Each number is 128 + 32 x the weight over its row's rms, rounded and kept within 0 to 255. Layers, rows and columns count from 0. Numbers have three digits each. The size before them is the row's rms in percent of the matrix's.

# layer 6 attention value, 896x576, rms 0.0921, rows 198-242, columns 504-575
097:157083136056157120081108144098136072160096112133085103110106128129152122113144160126140148172123138225091156203137106125112150085127105163243110114121138109168104169145110139002103134123153099082153078137107102122125
102:107103134078189162159134152142102185138119102137181137107143117121083155155100135145177110170085146123115105086102124115118123096098123124206124083157139099159137175165154122204130170057137118215156139137110192158129
102:072145142116097143108158094092093055101118142122132199142152130109115208145129153131110149137131096080135154103110156169156124139109154147150138142084114146087126161171137155121099118171151163156160121117065163091082
101:132168144124107131141193113166179166109126076124129085151086111141119119118132114094132106201131167107127169156135138153080162163128174113130119140128163115136138130120166116133140148091124100140181131104107107117055
093:139131148122132121130130092143129139135116127095097084089042093107099099135140098140130136160125160106163169182105103146158132147112162079054124132117174159157125128157144148130130136112161052140067141115115157109137
097:152114200103108158143128128161138131148123075092182117130091107211127069126135172123134166190106129137051141151166122137118102164124162137164099106163098141130121143124141084058115127106148140068159110173101143116155
094:112146110107072129185127142063115171125147132118141153099164145093165142167112122148168126077123129132124123075094144053106106102114188131180135091126094091081132201128146109162081129126175150143118109060124089090174
103:153084112115167128178117149127156093132131141109126168135101181100101153087134136113102141127155055127084178176107136171219155139122231138087124122164133082143152091079101135167096117170065102122139130117122179175113
104:099126141120148130111162166140166171106095127146147138132166097089139197090132107145133166102143078110138104147085140173170147091117157084070145097155125128096151158093115128108152150145112189145118152161140089116079
099:110143187091100159111129176103157138141143131162082111121162156145082108125129151136106135141124088175135120163146115108097152133145176113118102158106128168149152135123113203107124166095170131117123104095124096175165
097:168145065130133069169084106099149148108099134143105083170153122146156033165113101128137124114141158139109143153115136080099100163178107062117130085156154089161143177152136149191135126163100083151041145141105135113176
102:091108135157158122154128107153124112100107140110179131146079100153146183089141157136144137091158129119180109121143132150100141143135135097065154113133118143125112160089132113121128116136078107130147133203151141151094
100:109133158079129139106114102122148077165105058100096081183143144122114123122127155126111135070155097181128066070077148153151111142125057167194110097162106169041122108162083153139083197154164150126137144065136120157151
098:143085100116098147135098149098121106132144107123086118094139133154141104110133118135131150100149121066099215198109140124175155137167128139212141140101054081155113084130151172156127156106160076155113153107170143106115
095:145118131115145096184101163137107188122131166134145114094092110138109090128133157169125141091128087047127105087155161189148160119143125233109091113145141134097121097184147108097131169085134153115173115125138112070066
097:100115112119128108146127103116147097123138111150200114127101112180152057131132098149111117084115121098058153039142161154122106092126144174115132101118143069156149152166163086097105134115148080184156144140135145141135
097:123047187117131111069154122105120159108120100125088091123148116128135088121132131075142116154112149178096039079122153087105116126131104137136089084117127126064126097125103169098123162155154150122165137075153123134069
099:165148150141074140152125157131088136158090117129181091116064062148096120142130112075142139157141121048124075173128126091078161115128161060111158087112116108096170189139156100124087114151149161125196121154136133124135
100:116094101118168098115086113106106122148125204154151098134072149123118094114114122074146202118119131108098107185131094081119128206151162144127109154121120145161131148141120149187115143158130126150162124151130150100173
098:155114112076116119100128110112160136136122183119121078152142152098143130112138106138131086053137188022117143103125101119121137147102159115064154122157093159130120126146142087085185097098108048149099127162165226125148
091:124124108144104095147097173055149177127133120107091127107154125157126038136110124131134132069138140157124146120141123156166147154159131120113152154130121155112135069146102147159110114094130128123100122144183094154157
102:074135073058148143164127149136156147173121133124096101088180144149117149152080116158119144133123118155187210075108127107135109158116105131089124132105089120138125124122164164187100225116121101104146147089133065089108
094:171100187140105113075070082129161130160139157153062132100159105123162115109128105180130132090130133117183207152161125112089109064125091092092126109102090175136149085157074193173146122108082134069112144168115207143150
101:132200171137178133163151107116107149108135156151126164145135062070133100104111099132104108142123099060144097123132126095110115129106117105108115140099134081100127142108184125173117145162143057108147096126094171132127
101:134108101142118126118127149127152096091133138127111148122100093132126084097097140092137052121080102101126182116136145127100122116154089138107144139136104109144139131145135132188150150063118149131143130146105151161178
093:167121146183101142161132095148134112143124115140193107162177111091122197125112150161124151119106124140152138139112116105129169134155150138141098136121141110053112158060149113079172131102161141187188110166151194158117
096:167142096113117130137141188135141107137057105098214186072132137100153095110119108142107067118104183024098105133150139115082132167137084075174154152161111117179119087094080118032122137104178181147155125105113117139148
101:120210127126112076122153137131073167102109109115087124126130127175146147067105140139111120200129095124148159133126125120083070119158096106040187125108111117097100142110091112137198112113083071064146122152118141118132
097:111142062141117144107127170165111121109092107142137075113083127191102136109126123072126115061109165082119108151151118115114118135108073173143137139120082188154142184173129085156137108053131048045198119107126150145161
099:120087160036175144169093043182127141119147115123154145119131093083120150115118120131136104120088118173002126183105132116117155107154089101108114143125134028114098106100150132132098127081134178090134128164166197099142
097:069128128158142136077114112162159139143150164090118141133145114077131121123119125148125189036120162098162089121113156094163115110150104053055144099111133083099134091082103135085106160213101111135155118127126143199129
095:100153154196105093166118104143126173099122132150158111116128152165136123124107131124122103119120145086163164145151139173092127087138066125155142150158103137082103092195101123112160090089049163098105143088117179095057
099:117095082152135134109172012090147111092169152153115135099151138080096197180114113086186117120132104116138136175104141173201120136156105116154102134131148148172133171176128085129140117067138136109063109148105200202093
105:174113104139133120199167111143160108098151166147099184113071139097135099112114128144125000111131139174107149094144131229085088061149053139111108123152098136147092171065117113107130175102168127184097111132136070152141
104:130147144200119099101166158092127138170147121136183154118167119159152082132130122157115168155141128097099162167172140076163075114138165071086114165188159096122075157107149129076122138196107145091111135165086073095095
099:119177165144122142145093143153132062153143142131141147105088090151143090084117133137118183175100132057077127141115108118129109080088111092126120145100136117140111117132124100049148122054105179096109161065123158100100
100:170141108041100118114137209124124164160147141125166155092097148156094146132112127144129123178116100184184127107149147105046117111156160112128133139106093166088134087195134147163100116194173150065092116106143178193072
095:165147244158126167138063103098130125093113131124112222141128138105138053149112121142103135094177099101125114124136107133070122155144089098036157123122172145089138145149101083104183117141182147062104114113122089121118
098:085139104114148141161104127102122065127163132114145119115190164150130084134113117126144117186132159169162129150104142175154127104124193131083132127120103137145111097147114168179123080158130222195060136117098152136116
099:135095143082169126115114121068100104130162156131121151148089097151112131171109101117112119130104188172119159118191146199084129090117143097169121109096183104126139111174138154116146079121178132204170144127142141122130
104:210184109061059149088111139125109141109106112114122160099022137088170119124108125187126135124144123083123116099149132140072114079107129096117169144143127134163095128144106085062131139089162126131103116176121130124152
091:098129183113152115103183087146141130114172162096085136123136121102102134135116121126131037156131140093149146087131107147121115127102181092106114150141095123128127059183124140162143097107040133188130150144135224091161
102:090072081125116156090076121146128147155137129105104112088101130180132045167113103065143108142142124209131108178147122129100153151118165118156095083106165144098091110171150153107073111111167127127117146138140196208171
100:139052048159110131205122125157138092132150127091145110126138103195128068073119132155133157178101177191097138162132113182059151127170100138115135096136126177118143113097141087130138163105116167166156119165141130142157
093:185138166160146123098121214139122125120108157126176117174054118166126150124129143159121087205130095157131172080170128176075133179126109128152124150130158173166118063171099170194113121116114063141122145118136105093129
# layer 6 attention output (transposed), 896x576, rms 0.111, rows 198-242, columns 504-575
107:138119101182099191193150136048076120093157117123118117139138138173127134142106129116170133124098139096127091062103170128153112125131123081079104078083129107096158132096077148141159177175171186126075205133103171163098
100:119055139155106106172101133154108133092098160081124171081146141140089092154117177125102086094185140138164112076094088131163086121135123162157190120073159111142177069116113147173125117137125143088088140108132138149135
108:140124171169138110135154135123093146103161098154140084189154103161109118109150144138111146173194147148134146139170128066111112227129119083130162123186125119152165158136112138174080131109139115146117126137210100149181
100:138161137102137081124117092123141107135159084094112169087179142083194140119118116135098100140144106169153069160161152110159108084111190087122146120125043121084112102160105120128143100125117102097106095166140096152067
110:151094130141109096133070100109154100142119130125089158107149180156125108157068160125099114127168112137147069135129123093109140148165100093095127129124117134077129166123092197086114144105115165146158108132109115186122
114:129131104151141126139226095120089153123162101099152118148091134069105103129145130126137132124146068122137121160138200148130099110138172095103114126079064057176136131140122146208112187128123169151144120110125073105112
107:176117112122122131090164125202172118141145165135161132083179093141142128189154198104097167125075160103123126105147094135161085097150103124146105122115143085066126134199103151130114101136088122149139124093124140123116
114:096152157085136084068152166127152122084098100171105105118116095169178160110114104116103152199104162115181108118177101129089159112156138142155113109078106154121135091141127112089158122134123145089100112127171105123154
116:132117104113038104116096122143072121169150168129199131151105154114122112079119125103084104091141074146128143117130137124153100168121136123129127079122068154113115129180164098107185089115071147098148185131093052112074
115:174199169085098141145147128154187142099147176086052111151154111161100125092100115068149108143137148140137122143131154097132121126072125184115118098088156112109062110181139174132154145104100140098170111101102148104042
112:074081163190148161207116143202178079109146141114093138109147117102094125136092180167129091200089175106085102114141143117161154112167109072122143112148118097113153099129176128120092092134107164152195110150092114091161
111:149122099091180072093188096165168070204112088139115093148132100107160116113111143124124209132159116116131111161127156124134113101082118112165130149143161124132185087106161106117148091043101109073190120150131120094145
116:176142140111150119169221200040151135102109145097073137091156115137125138123142146056177101089090144131113199150129141113093056141128176083065154157164143098126118101137166120138168136147103130094126104133141000102069
110:176156141124124081164181112144128172114122139164100161138175205131120141135150117164170080119119096147137092167131085158090099074114169105098128130112162116112161127139097100089128161134105138112153083118118126130112
107:108156156113093166029148144133200145129125088125097088140149136122146128153146130122123119138127070149127055156050097150075192114147120129152142177108123122151166150165148146066077097124161094204073167165134160130132
108:086138121128110132090119100158192123103120145099103092153171105102142137136134111139132143158139145067162128141138130101128110116128155119100145136087113178152126097137154107123077082140149199128072108120159049150086
103:166110131160091141149078157102129141108194120168066074079111151076118152190109105088155111138167125132115162090062114127132166108133114130099166123152215170141153172160125141101087118143127125143135165134135136174123
109:174095157089130121136119137195151142102172119152164121131143108047131120098113129149126077088135064150145176115127180116142131177109140133128173175087143131125174112105194095093166186204107116146045128142127142069158
114:141111104132073135169064117144082147103119140086178114205150143159066139124187101171112104101149139173149086047152135107107136099116050151136139126066157177128114163119116252133206100122105126119124124136111178091146
104:141177100099115116101149145120107062143104146110103170168095151169114135115077122135136151135120060166135138151087132099113140084122136161079124077122101165204117114140157090137123176137090163165111084123131115139160
105:124136151114174136107196088147122098120088134166126135132105111128071143096116135112079176127117129146149094150114103108165107118101139098138123094174092165114121155109104178099145135156117167107118117116127104102086
110:144145129109121037155140167113131144138144111106097094117190139197174144124125111176171106162146184154111117121099067162098153113122142106116110110085125121096045114162101182124097141143101085126074111113094122119123
105:129181115063133213160177092107115058146129120065142177102055125150162078153116188177107184094147147128039132127150110133138094096129130108142122133125102132103163120129181092137162085154146106134119151118081126177087
111:163124086126152133119111153133153102123163156095145169087122213163149157103168152101136070122145169137104125136145167161146142122216150181122156050109157200186143149126102162074122136114105142098105115117212124154167
112:094099123118112142135137150126142138169181079116123102167144129101124195111159114133141141071109184127094106125130051115108152092124141130134100135125065139082163072086172092157156098132146117139154077116153043146053
111:125114149146131111097158122108126105159136088138069132100126146194135086064126178114132075123202187177222096139164115113094106111123118124126138201098108150137123137120106124183135128103112131124121181120128146091166
110:161194149139121138118201150118070165092118099142109126152116213172147126114135112147121081105152122103130110141127143147159172105096144164147130132166112134148114140132089128255140165167127134168054118159146085152113
103:197076096105122157162147109145073206117129098140128154138137101139153167102110143112128145120126122076127055150141090153117163086134131132137106133182175156066138132119133111074112098121177101154139126127145126166156
108:151128111139158125097103117123063140127109102133130086142158125133077174158156169170152156109111114109126166120146077130121132065106121155072142184109109120126090085078121157117091151169141102192100108122173122132082
111:137077129122135154146197099132180181122086122155146117098129116072114145137104071052111133129091077120158136091167162130169100108101127147183118142075126122174091129087145137114123143126081127194089107087130140169145
102:161128167099124200086119141091139063100109139149160157178082216157150116157190162153105104116125112153111109118134139133120122119175083175158099139094157136153167138144147082148154182152124153074208115123170091028167
110:144122145113153192106171080067190182126127191168074142168138119087098107185080093097126102146155074179092154136064084147103139156091119153111177132179113143137112109084129134223142167130211110142145087130123120115037
108:128096138146089139125084146156131101184087103128095118078205109152136117119099139189157172175140085150141082125121182082114140115141100136140124117139119148138197162090123114143116123186126162171158133099147144121150
089:116118099167136092077143140115128061090123164079120153145106078118142169101103131071113152130123090132181152129105075155141123082145092101115158058163113146100140121076198162139139149177103127120133125153068136172131
111:111132103139176146113163062172142101105158067169098098131148102129206132096215119184108094148144175119125125124128096194124162112063165183185201141093108112170111110162083148173125127133134138195192088143117084183123
111:129172085108098142067099151121139114121183124150140133147164166104112147062141115172139204115127109115161125127112065147085069129134144227108125182136064098125138119108138132195081138140134102149142127107143090148166
104:153134051159081072121136119122149112144096150140107147065160149091085125157146137124082130093145145132099145113156148156158070124102192108148224209043132154138142107123156143148166098126089143149076137120138179164142
107:134147156119168094058135146110120136130154160111084118090156210106136177126115164154167100181107126146117110097135118131119171160165107115205143056152131140145165131147166169090138118140082180137088106123134110189142
109:104117163142110140149118119095081128116132177127130169169200117126079151101132132104124167162117159104117128117132118166060120177093102129177148115093136201135135092166093138107127156114155088101129082144157165119140
100:095120142086102082141140061123119140104105132132073126106199220135134156099140137167135173054171120112101079117186128137170163162094155146185177089100101143099098135148145106116153138172119121119146091117142124171105
103:090099140134178135157138120116147187098168215092127149171146118136156151130153112106109128100128129097040125139188132195104103147158163095151101076120139122144139144060115099124141128077146108073199140109100159144110
101:184072125137130129091120163107125132106080159092160149113111129135157184073102122139097172121073096104134138126127145074132145135125117165122122149112103125144087165081173139136149103160105166183153141129122080181114
111:127116208124139099168169128079130099092115115105103091128089090120106121079140130139084125142095142126114113150145093106165096107156128147077145124110128158185107165122098082131129140123135132106137155170120127161098
108:150096136112185166089133093088111124103107210080174190134115143125159160185139087120108078106100099119184104158148156156196109153146128118146156115127066122078107178141110158134154142160144129160122158105134153130132
103:114151060100118125148099141115142158131096101136129138183156120084147096112079115145102121143147148115110067132161094131083144135133118149112115092144099102121137080129142174124121190147097142167125101157139167161134